config.yaml
d_model: 64
positions: "learned"
optimizer: "muon"
batch_tokens: 16384
z_loss: 1e-05
steps: 6879
dataset: "wikipedia_en"
Each number is 128 + 24 x the weight over its row's rms, rounded and kept within 0 to 255. Layers, rows and columns count from 0. Numbers have three digits each. The size before them is the row's rms in percent of the matrix's.

# layer 5 MLP down, 64x256, rms 0.0576, rows 0-63, columns 192-255
097:117131119123130143147124129145121132119116159183134120153064150156122124148108148117138128126137173113132158154121106125146123138077108114133151138126132128145121126115146132121123151120210089
099:124124150126137158117138125122176126116078120150138130105140173205122151136126121130115133135130146092128098107134117156155093128105120071102140160103074186145117147142233120152113170127130157
107:119123113138160147124129152157132117123167153104136122143100157137113132142132121097130122136133132117129147128120187108114131138151112130109126119173083101133165131135117096116116178119104124
101:142116143133167076110114113122110140121169132064089138071150130130119126170157131117143128106140088172120164078099187118168136123136148102130148170174154128146151118119161166119132095157113127
101:125115118124128109122127171134124154100145095211129136126124135111140129144127141126138171136151130112121136112098113095066155127131151134135130130185092115179129089122124134128135113083158118
104:162110135129131106140132091107190084116110166138135122111147121144139146111133157123142125141093132138144114146145161103158088123126118087114124152113108125093130116106137118154184134155129125
089:110117155118132149153129112128096120125148161096131124082128140147111137156142123123108159107123172130154122111131138115136136120133152154185178104100080120179115146145092115106099097120127125
112:132113137123110073211129128132110140103105093134099117109159145119144170118116158104118103132113161129121133142108156112133066136118069197086161179103127120164144135131032148125104129094113119
098:125159116131074138155134131152122128165109139141132131159135103127115145124138132153124152155127091076136149121141079131198136147065165121123115116148100188130133120110173150128161152143115112
096:117120119124120121145136122113145128100109181135133117140125092105124151178115103142154113134122164127119143144131113115122113133109136166136142181142115121119108129151000159129086098101149146
099:159156076114122157105149136126108141120152107108141135138122113189135113102149109116160099132144136140150130078137100192121101123133162100124115093136123106127088131126047086150121154086133118
093:097125104133112101154127106137137153167177147085143110147121161127129092156185117127133113103101104120119112093137083122131144115140094138139135097134141132085128141128099086123083161130115138
094:145110112122112130166112157126152088101143114174159122145074133133148111153074092128157148125115153179131108147115149131030120141102162135121142156128172094120136150130212079145136110118118130
094:130146149147137138129116132121150090119120141129118142130180164144118139128166138114105121147137125106106132072125131151173085103120088144150110107131092082147123144125173165101175116158122123
093:165119106121139102073131149144114127123100123112116141146122132083120137164156121154126100143132126127127104107131080120193132127125108177119091087126112128118125141119121119104128112127106121
113:132114155131112138101124125150128151171113137116140136079083133135122133116121107119136150142174109159136132202094164148137157138157120181089133152087151134084155131135062138108167121083079139
107:142140055126077130125144127121150121097121147104114121167173140092129139093128134161138134105100111096137118129151122117174179120147089124130129103093147124127130104126230108144126126204152117
100:128168155122113114119116135119107100148124166151115105187138087108107122124121123175122143130149106166137107157141105068123153133151117135135138096124109143163095123123180109111120165118133139
115:127124143142092128140139073112138116125128167107133145145064084158134110100083144148111086113116105143154107127105113112117138120111142094161106129096130127045120127138121054100155119126088133
093:143069185133168106110136142136088106110157102155106135083139145124117103152130117115128147098164150110125097075159136126134131139156162101143137178126115148067127124146109123106120140135103120
091:140136131125160128130128138119126144122148087168132117148133117109120131139163127126109125144137155115113132128132119166126139134078124128108117145106119090162120132120222167150134142119100125
092:119114129120136123109116127134106134117152120092140124106110125069134163121118108140143127107118132120135104177116149117069106124115124129098110114152106136155147137124073187135074164109134127
093:136142132122128152082128143132109152136169118097129137096112128118144149104128128092139114108149143063097116139145132139072152135135122089148106124111187116177142129137163150132104132103133134
096:127154060123134173132129068133114108132122151101141127120117134161133132129127132140124100129114119149136118146140110087108171147130133127130160111121150117103143099135136131139138163132109124
100:122115103120156140059138121144090153130142089123133134106163116130132132140110120132124121134163140089143133167136124130141131134099111176105127145143165134135107115135052139141177147130154126
095:163149076132068132084126176128125152088137090158148140086163100142144118132128146136166135127097147113111074127166100150185156134127140150153120125138116148109127116126137122124103106144117118
104:144149165120117167152116106148166117117124145064137121175191066142133156086113126160099122138131141106149142137135164134109168135143160147159124147134099142133124099122088158138112101148114126
105:118135119119144131122122108114143099107098136125134121183092109143138150130147147153099118111130169109115107088126156128147107113078091187152152105137131148195142168140061113114141105135143131
106:135116117147130124072130137144136128135139101141121117100143149111116143111162127115123163137121164132116161165112090166117093129131155118128124130140135132177128140130105120131088150122137129
089:133120118137137119189124096123138134149108151108114140153131134186141093139097135118114128139161121169127144111114119090099120135151137128097120069130218138129156117135158130126127128110119135
101:138134197146131125180129115128157098122146125099103135177123098129165092115105099104100145150120143129138172132117156152153127104151116084130114153152120130091143123129142146129128190118094118
109:121141123125132184176116084132144122097132099128144130106143100079120097117140116120116125144122074131118095118138130105079188116098124130161154147117152140139133128123208131116103168139149122
099:147129110120157153069128137112093136125102130098122129112162122128114201137127126114136105147137110127115081132158149123068119132149106165159160102142124158109141131121010165146157084118157115
096:122121127118097115085149153124100149156095119119170104160141146172122114112133099113114138130156180133149170141161120144106090148135158090131107134091110106088120088131089155154156099133202136
097:148133176126149079086131136123118150112117123104112124101130130146151129112122137135091122146130116114114123127119125108199119129141085121107077154143143133170109134126112102133145118119121130
106:119143168126102137170125142135171105120126126119132126062126125124135127148082114097112181130111134171120115129151155132090111150122090139091138139101122113046109126129077122114121103120108141
096:116101150110120125127117118126120124128134118131095118122101121097113170084133163153144112093154168133152180155125137120186192127124133104103151126166134092168137124124057133141115128121135139
098:097123120132105162085153129137105159121126112135127121131154144130134096134145123137110165117112175113120146110123131126144188126089116154131123111121094139094126133145212148138097111141094111
106:139142141130128134164111056122135144104156096091140129169117084137145143145121112131112103129155108138115141100111152147082168117169148119160129156111051076108128137125075131133120149148113135
101:107144044118158082144133115132090123134144128140103132138108133127114144145091160123137158107128142126151106121133122131098077135152163163169118113134149093122102095123088153138100133157143112
096:099150134131146141143129158132134144144117131141082121101099127139120121098106136126145120129107090146132135120115118139058122133099122107110147136129109100121116121117134083125125134143132149
092:139148165122083114144120157104123117193138114136140129110111173097117096160217136152120111147132100141122104131154124090187115147116108164097112105108115144094126134129179110125140095163098113
097:105115138124165090121137123125141111171111102175151120144122130110143128131118142166125152120094122115129071139125141094083087119113105142096083125152156131145191144147150155100127134132118139
108:125111078122045147082139100134147107145120162162121125120116086151127097102166134101137136134116106128144145142125176140179075132179139120136124148128129125135137152126152106141158136152109116
096:106134153127134092145114162135090116147174120129121141116165124109124109169105139108101120127146103124119115144119128117149156128136120077139110093118067091136151121133246172133161176130165133
097:118117155117139150126143137121124140129130110128132134193159165111118153107150132124089110107112109138148178129137098173083091143160091093134127142075161106073119121135205111147096083164132150
091:090127168130140104084124087138186148123147185117130128084134130130143116129143109153131140131093106158137154164103129147146120142138126101088124158140125144117157128114119156097135077190133157
096:113099072146138163128140110113162113149129147084124117060121101125138104146113122113186110136117160162130073108145081134132114131139130105094140118157157099085114123138077091155130114113105153
104:090167149139133110106107126112120133151101124144096132119139161084118133095146121090146143115152110124118199186089077137136105124101145144150110093130085141152104121125083150134118174140096132
108:100140180135151143180123137137163123114144133149147147157115138156120121119145137101144132122111084133134159139131148139157140125136127060128117081122173145103138131121205106146131113074132125
106:131134142140092091154136131109174130127141143121129146142133135124102135127119139173119161130151071109124160133121166125147126121132113107146129114137118098099159122122221126121154145153145140
115:148124133125164125109115153137073120140149084136118125100124110142126124140112109119117098143122139139125103079159146119164088127107143127109163126140093126135134164132033119154105092129107144
114:144125105131074171128114178141148139160128114141120115175141129118137137130166138150143112136119153110124113114120118124117115129119106147144140123131108092181118172126102133111110114156116120
102:127125133127181132205122133132095160125116114192108134117129140112149136146113124094128117144152111124122122149096137126068135128175145115060118149111147159168094118112234113120169122103114113
093:121134140145133049148120125113135119138123142127099134098138175108097116134122144103131120114171135131111106117095088146162199120113182166145130105146149130152151130113129214136135109161134128
104:132122148120124116087133173110131115110118123089131123138102100114128125112118132144120142113141136156110089138110155115193147131121114154121130122127168176098133130147088118122132151134083109
096:131135095124107112081139156119110143150159084106115141159120152112135136077116138177107119117127122102151109104104098133112181116119119131145098106130163185136100116127121126157114112110142146
110:153108163132118142218126106120184150103127135128139112138112145155137106109100098133112128126128123143116133127138100155093111118103139115149151100091166145133106103127152150097137148090156099
096:125145157124175155174119091114112112127101116085180131134120134162134092162117121119141093133145110111115143113135140133111129132186157151104109121127107118127117109117147106163121102111139122
094:125121079147114166069117117114116130149132133094152136116131121113121149183133155150138089126092097137100088092152083157097162106146162163115143115132176131089145124125173086131137111133180129
100:120139111113110113090133114128078145103113121171147124153143130145124069161156124098147141143119075100127157153120099102173101138144156152154144132138148132139127125115145157114120149131152128
089:130138124131200184100132165142133147140092155151111147149113104102112129086098118079153158127111175136141134110135171128104135103128154094176138185142120150150099139123110114115107103139138144
091:137132093138149135164131132119129126099135174158125136093105131128128131108107130127135124130113146158137088156168132144177144118112111154140121114128069154175115156126097118082145137089131139
103:153107086124145111110137142131100113122089119186140124149154161105122156090119115149131154127096139111133202120140132127077100125156147061125110152155159149148090148140079108115133097109181134